config.yaml
num_attention_heads: 4
norm: "rmsnorm"
norm_place: "pre"
attn_scale: 0.17
bias: "none"
tie_word_embeddings: true
parallel_block: false
extras: ["some layers without positions", "value residuals", "learned residual scales", "capped logits"]
init: "normal"
learning_rate: 0.0121
warmup_steps: 0
schedule: "wsd"
decay_shape: "linear"
final_lr_fraction: 0.0
doc_mask: true
Each number is 500 + 50 x the weight over its row's rms, rounded and kept within 0 to 999. Layers, rows and columns count from 0. Numbers have three digits each. The size before them is the row's rms in percent of the matrix's.

# layer 4 attention key, 256x224, rms 0.0639, rows 204-255, columns 128-159
095:477558518595483496474507504501602443506505461545533496461457450568576553427506498472497595504455
099:535538424497619437489466550572477527504509509532610492528558456409506552493521578578549509528445
107:477499524479537476437446568566391544443480483532533537491586439415443518516543536581456510442553
092:566498556483439524430453405401513543595579480543508438518525447500458471450580487557640471424589
096:584474563527457527438455527501514511519503483446502492446537527433542488527500449448541480482473
097:475557501483479418516491516507501517506609476539602472500514460510419491432512564538488478569586
109:477584491547435506553505529468429482489530456575484545421511538480544496506509554442509437458468
091:500497483534492505476564501494554548474407564521465512474481484539449517476485507509512557610527
087:473446625528522464499442553556450516474536469515613479544485434482478507390497602595595537554452
110:509498474453541515463493501558571532467501482469533581514493487420462484568511463503487566530528
163:511516516536517522526536558630468515509555450535559536515530536542511514532526497422512536480480
103:359534486471541467581475428526462429461499469468556490484464471559466438386498542463459482463492
094:512537556527530586495456491475490467518501459433447406498511513538528526545501534500483520497541
096:543525362523484490444496464477499511529480509498506465488421585441538525533539540532542553453387
099:557517552363516506439526473546509553545560489496416452422575468488486523474481505573517423508496
094:453509433524571573457533516491521486485495543506523617485416508407527460487501479547629586500498
090:546410556464453469487441403483471432464484452510504532490447471507553465506481449514455550461550
090:503533460375443443457499448581438449468420540412520525549549511514494496470551476455408458535618
100:496519588494482537516468537540548492550490492520494472431584413494545564396502429522474460535497
101:519501549492464464464548450483560437489440454596482469484577480533525570510489537484421530472497
096:503553569539512474464450592533534514561465552489468569513510453496538472556500422473487478484485
103:439514416485548511469558517465513559453523411473523534497421530568494526534583552408496512526537
107:497422549472492507493567616579440513522575567504565490442570494506420527532564525506567596547536
099:516492510591559410556507568606475554545484497556396553537553486508498579455547522413460519434544
106:412498532500547481493573510508531475565477599548532451549630536456576449525399492543564539454435
093:483575483441572480465507642545416461496401543520477591606439506430504578541570490514442444439445
085:434439456453488531496481448506473528514555545455461513568519533530603553638451452476500533502598
103:504525465481527507531509472411481415504537515572439521496481390471503516508386537525438559460515
098:468539524452468505468455456530449407580536477449540525597456442456543552468516512538530503486551
099:464561550504481464529574566544577504452521487428529472564569430418543461511462518490503440509523
109:502507495490512452533479418534521569464506534492574460524510526598629523493475545430523622456549
119:428514406497570540501376550571450472455486460567619507518451570491516559462517482483521527566456
095:525422496599488455487524497484528479458523543529496465507505625430383469458424544538538440443445
102:403513532485484406453452478458542464477530486482552504573458495481473438509530527524462457589451
100:579511538429537454621480402491622581509457577534604614498499512557417503517462540458526519558541
096:496515464564491587485595539505536543445579499442533465541576444487572495511479477514489627522489
103:479522482548565462483494386479484563543507519511473578472521448534501409512494471493437507495509
101:504469402543516507529539364520460560487511463494443501555601471545565530497562515524555541464529
101:507514526521498478602556463491495485499599450477473619512526454474420611484430575556585592510525
099:459583512545502565385440553635462446500490543542443542531553478480483575502491586445544512576463
094:516515385458485468509425462624549406473442484506479583535394512466571596461457584499414496579555
105:518542552507420689481448493431470543463479406467571500445415523451489472480465397378528436480503
103:554457535440525470504552579466514512477553513510564462503429500465539589458534494478622527508518
104:443581550440570523470460425499476454523555463502570519480490476549442592417540550500445573562409
100:418444494497552526485561461571484478483484609466529505428526590391489521494586529456499471488559
102:478480523393474510553496484406566552433446399503466455469505459558550490508450584486537483462536
106:592501448497544414506526499554407537518561474496504561543488387516402542541503516522503600520453
090:448460518463498365361534430416502495575358511508487487511512520442500532441421484524530476474503
096:454476434585504544583459513482489486352525497493517517454569476566554525500552608469514516516459
101:471555528406503559484407445541541483534456587510415521534578441541503555527487463500531567468548
097:390553491461491568506538614462511507488547513484518463451495504415502469493472476485469555520544
098:445489430513605584448489511532476495601508454553489501487351471499568503451459477539513479444542
# layer 4 attention query, 256x224, rms 0.0636, rows 205-255, columns 128-159
093:474463448525465512496455467506477528455584469552440448499483442553482515443474580449464480542501
106:517538437526540533541504553467529553614517510430506481519476455459503505507560526493498549522507
092:529484513554521488591494525521531569419540500489481557560480481563542486498475451476511457392524
105:440372478467563495497615503527531547504615511517573511460545455591558516479503501512471588497560
116:441510476456448497474461516467476496462468508529436517539500474461422477465553474462501512503536
114:399498459525532493570473538595517473412495472441554458571570453497442550530559511550511598553568
096:493448432502506456466484639512451576590482567464480534544366493483499412565495551423456431479445
090:580523462508463528447491448402465387578490394543524449485448526504602434429581456575544371528474
105:497505473503639558532438532467463490441626460532495480483552466509453465419475452554581540556476
118:456521445550581454437465613490401439419507490496542557549456445463495520422494556513483479448500
098:427418518480546544455500481541430434482623485530463470476560479573485625541535507474503495525459
096:576445587528540367527547465478511576512515570563470444560530400506574477572490484485523492589521
093:502437512534384460586526513499496449515495473452531491534510454556616494531558569507454380488483
098:531515579530582522511435488606491407494424493500522530519595519495504454468478439453462450538499
093:450531527466512505439549514508504431435514535508491486484372492523489521468443450484426516513453
101:474511517429474537432564477583611449430459528553437562582543539413500466523452501457531445561531
090:538555548457496460447585553519451442461592507481414542439461479567523523408445484518561456537521
100:521450444437456523489611440522414522496525430435479534494572579522545477568504506504505502565494
098:525541549491438499509500478429444502540425566518593404484551533501500421518508539527473405560531
096:494398576545474536504542604492506503475546450556430535473512508496410476573518466439465474518474
097:503451499545525516463521506509497580524580519557610469546541429549523471529498521584472458498488
094:492483557574386492543438410478500485520446590497479487520569572435480512496514492521498523551458
096:442462522479455587502449591448493472505451607537468473492560471485523483555412424512525569530593
103:447539443546482451487421506543582497589590492525490497501477508608536420521498436515442570514481
091:458540579472438446505488379502522470477490369525440562552475533485525458573554491518463383470478
088:406529583481465592485525522537519426402410462426502571575581505527464555455493529506395493467501
108:491538490454464474503482483577551454513509486475474429581533508543563556414532576578510545556559
100:485556553563550434512551462521450428471459495407563481496556494501449436428633464526469522507431
096:494510445499602461500490512509450470497480485444408567421532533546514543491569626509443498496557
094:496528503472533514468386603448409469443519475468557558501473569559545491443463445482494473449493
094:466536366513443517517489499506557421454484450410541560544520431459443422483441491459495458585516
097:446512496510528448470438471437427510576550531552516529458548471503525455581545487531447503580489
092:554497490522502476433511458550443568640395490544486550453538552465554454435468506594472529480502
098:563493500559500463546428547471566536504466516482456443466551530481527515562390534523461504505545
094:470608568572532513602387477520551511458545466506471568510538479518467500463552466546512448497437
095:498459449514402546544499511509427456481553492566449520443513529452580500512495587510459496459547
101:508473591521447500565478505568523493555504432469446448534595409434527509415488417500494583592514
096:501496573520473473532541465555436502550477484475511416512530592537491516533567492593483487573599
096:420479602472465438478506423526579513523468456527552457461550511528443623495465468552487516454532
094:547450507549462644493467488532465473413527552451496604542488459459486441448501445511517613497504
090:464482462566443458477497503525478423473511462594475529494551609540482532508564479489568487550553
093:461490557561444542449438516472463580497448507626478564505474486516533476537524595577498504472449
091:463489485524471537484490546536468489529472479502487475542575502589564501457502446473545446563486
098:541576496514404474464486501530494502498525459499468476526588449451452507451455575551471521506478
094:603487529548478460569445551526477577473449559521481490491469446531554493517544476503442491441521
099:448455564458523513511427402604536479399431519478387494427389506404563446440457477517522484532518
101:551475508506535380492486364564533523460497532453515466464567633456445438553488544503470477435489
095:451555485477480539527498564518509487455498471496536476364520485545526443357469482517466626476463
095:574452500544485521543527444596497596495545499526534519518504438438495544584558525500508529575520
097:504504446619547559514557483477505494536542602469591489588525464396553529534564460484631504355412
092:469553530456495541502486418414541565428484470513506497446488435506473437503409431517421474555486
# layer 4 attention value, 256x224, rms 0.0735, rows 192-236, columns 128-159
093:452494617534535472535473489571561579483522478496484499468536437526444481500453392386523473444519
102:556478468529587504503467507499520518492540626437344522429513419522509515536487527510530534499518
106:430490474462547493515445533511490568545485542529490515610477477525411425483525428548472568583488
111:444441492517601521557458473467537443508501450492499477498508512543611495503533596541502533595537
100:509463520399511494430398474390600522514497486491457594574592583509510442535462535474474462541549
104:571584537393488497577457524432475451543508481481550527473490469555450579464479462524501408540496
101:514510564477535467468547557453489551538544467464575537482480546548439572515494518559475519615431
102:559623489461516530574416499515471407497531534496607519483621545577442457551506493574536465522521
122:436532531427574487436451509584459523539537486486465595569523462475451483539495520401562577478540
102:468438507463449429530602561465544461487474418418517458532464510558459456484536500463543527440536
105:471467483548480494572539529413506509519442331479527549466534494538543506438484504515522395466516
104:514487546587426534552538529459462480453443481435462487625493399464541524492568463546536521400516
105:494505389546421508501518474531411473457482497518605482541591514590487478564566491486500547468478
104:535499484508462464426513545553557525563489484516506473519600479553562558488489502506470521512513
109:545499495502506504482494525524453485510428516438453613511547520533456481482503509512583466521506
100:519467449483551512525450474511576544498506403467538450471498538589548538517555499541540468501484
114:457524503529465516499516519512377485512478572506503553505465492464502507529524571560603431500533
121:517528491512573504520561488454410543541462596474460482570461469551482528535522480537497505476479
111:500512569523510513460450482497398458484456580499579439509503530529603541549462461514444615453480
099:413478429439567548475404459574480487534565473579522501455514549502494455465551515526475491390508
105:522535603576536440458429500436464491431495569449463528472528487528503586522482632538515420499535
098:485562519382514499497486387520535438497456474533484507539636609501479506563472451509496549514558
105:554471543559534455477510580451475505466402491499533510474392606494496527518472475558527508517536
100:426487500499467442450500431428517504480476420500451411437481503450496465513517522559439546585557
101:524519506530412426480458452564469473557599438475496433587471542507441485516542496497559498508491
100:439556617434440491461543566512451503486531505443553533542471544528460418483489456536416552505502
104:478488521514487422461550449534444441503479540575489458527531468457552404400568503564498521529500
108:526495547497410536493562510399455455360468463486484493517481507428526485486540573500451451534503
104:531469473450484548482524472518513547483417517567478507496517437478425476516583486571541472512443
113:556513484497444507421529495420517421506495491550499475573489484487441496469512468572508461625509
111:346465583446469431496519597465560447501507465463507429508644461450562434526463482559485468540510
090:545551512492562441456466503387499490559557522446564513443484403528562544518444540524513495507455
111:441454493455478473506456506476504514506562542535455490433522484444522403448553482585456507536473
100:599484446497518511519421463582507503490546567478454491604503619472484538490436436492530505498521
103:435522534473498435478469486573417420448516486435526591447594417525497452469406614497467505398448
119:443484442561435399627460547475429433465354462518508489513509391501550517500451566421453446579506
097:508512546501495534570502576528566536534481560530520432498544471439539461487552514518416479459546
094:498488423468502503535456490511493532455423425492492517528598483479506512475591528580497479503515
104:565490520506508586399455480551527614479479529615418491522516502547488485502501448468492564523522
117:473406467599533548474514489438625500487514482531478535514667512509540508530516501468562479480441
103:546548539545564458449461442512461538469529460516527424525539568498454525436450513410492532436482
105:547548414547475553515511526564488439511538541465542530490558488570415500485552501579462413512441
106:554465492492574509500581517458508550476523552443531546455445450476540452469633510480513417489505
105:577488430450533536488483602481519460499433462512361461512443508463487511441432513552487455558508
101:410501450577445494461562540544463454530412523537477503470499495441490484464498484479497440508418
# layer 4 attention output (transposed), 256x224, rms 0.0993, rows 192-235, columns 128-159
078:504536501583549614462550516492502473484475586561597560484541510363484526528552506545471406497565
090:497512501466443468588518547561554506496538419532456413545597424512506577485473384501556557527481
091:586482588505418498498458449495522552491587505434526470442523497635516484561520416553410466418456
090:584518455491501454474478540511462489533489494547489446510556589439572449465516569520550536559503
096:450589472524534446525522494483526473591507450530452540490505445510513441485516452504447506480494
084:413491492554537493606497447482463473473461484569421494506512512475501483476526463409370483529499
086:526508525562439520563382476557503559562454509490419487548448625557482571496536576632527463518504
089:512482456498555460484435544539477524527496518409432432542406453461483514421532485461546459427508
087:485486422477480464543512554440463560539463537456382576470484470463459393543478438640453516444539
083:563526518482544450535487521471430409440563509591478525485398418542478465433523491449592487420541
093:461566542509590512507519482445490474496493453561445541587531511539436502461450594479539470606545
088:544485534511502482358582466527567524502443575421622469565469436538539519528403519562602519444401
081:415505564477463438526452501529469413494438501558479443490489493438501577452490380406461500496432
082:486516483528453464566467591501601475567494475499480524495469526380550556465475566543429456521517
098:493577441483562532464514546558501526473533529480504520436537461457538513543544544483580472490550
086:462500485393436520536436467646499447629488433506456496595557470514503506512438474539526519467570
098:463411562441590531523509477405511475443508444457567412500450485534517508497530493475509457504500
094:516496566486458501448431514569417547478416493464448460500480484554575487501464461462558429486516
097:500502453554612491440548523480560505539546534473517512457519653582452609560444521515426448446544
084:518449556593437544508475471462415552497534491481400527474498525417502505520521524484544452544503
091:425395453421497551540587396490518433570516401521502481549515490497467540516491499562556512441555
096:565503481536580425516536467504532509432644471445446443387503479506512493530454499566486487506516
083:426459469539477496486503470548431450463431518457548403540605473485492533536533518438510528508449
096:605420532519463533524486446534451502363566443511556511440469568415415509449520510460487455416497
083:447478560485563528477474561483575421400536543530459553466565431434578482513503591501479494423374
095:472539414508425521554514474589508434443460513530406579416360471530451502493499537520490517400469
090:467548538484606437571548540415557608546450459539524565495518466516505553553453455536529457671541
094:452461430477448475495488532498454518619452473554376540544499469562509508502513605556584483481504
083:432524469489505560521497533524549518562509461530484524465497522413494547512461490353528556427395
091:538452455501426507428443462502471453504521478544422521469467396460525515519579482555492472411613
091:532505562543403591468496456477499527501597491530509538473447473568543489469483492560410585399523
076:513495555551560505529558475549407569464449435479455478474601523512529569420492363571507520531499
086:569511445541528461572458492439459497455497388534448470459464564548478586470547471531422522542503
096:458433417543445515488449528538507452488563461498476496522575511525498507484542505516541546449427
089:548490473493590443548491500475488513518488509530480498447485492510560498474567502427414539497530
096:633524519496493494419530602544555600506547552513543566573461494529591579477599499489472452557527
083:530484426522419535493530461552521467522479417563510503452529474538545613503575530486566524476556
084:536458535484475510552500445513550453490517446493504505514445573522512492501481479535440549460406
088:473539484440393468579568442504397453531502592474486525462571494557518443460537400515447412537563
098:457523501508533446542528488502457451549515519577566545610562421524450510561506524582529499579532
085:563432443556478525491573511539529523581571503505489545460463472477488484422488537543390392478446
081:467535480452539409516499534424473453508536515471436549575538434481540510490516546476539421578475
091:510514446481487478462493458465401479532442470611433445501532508510588503625468462488504458586547
087:477414536510464578418476486497481456533442505526484596492518466463533442505488505561515494393567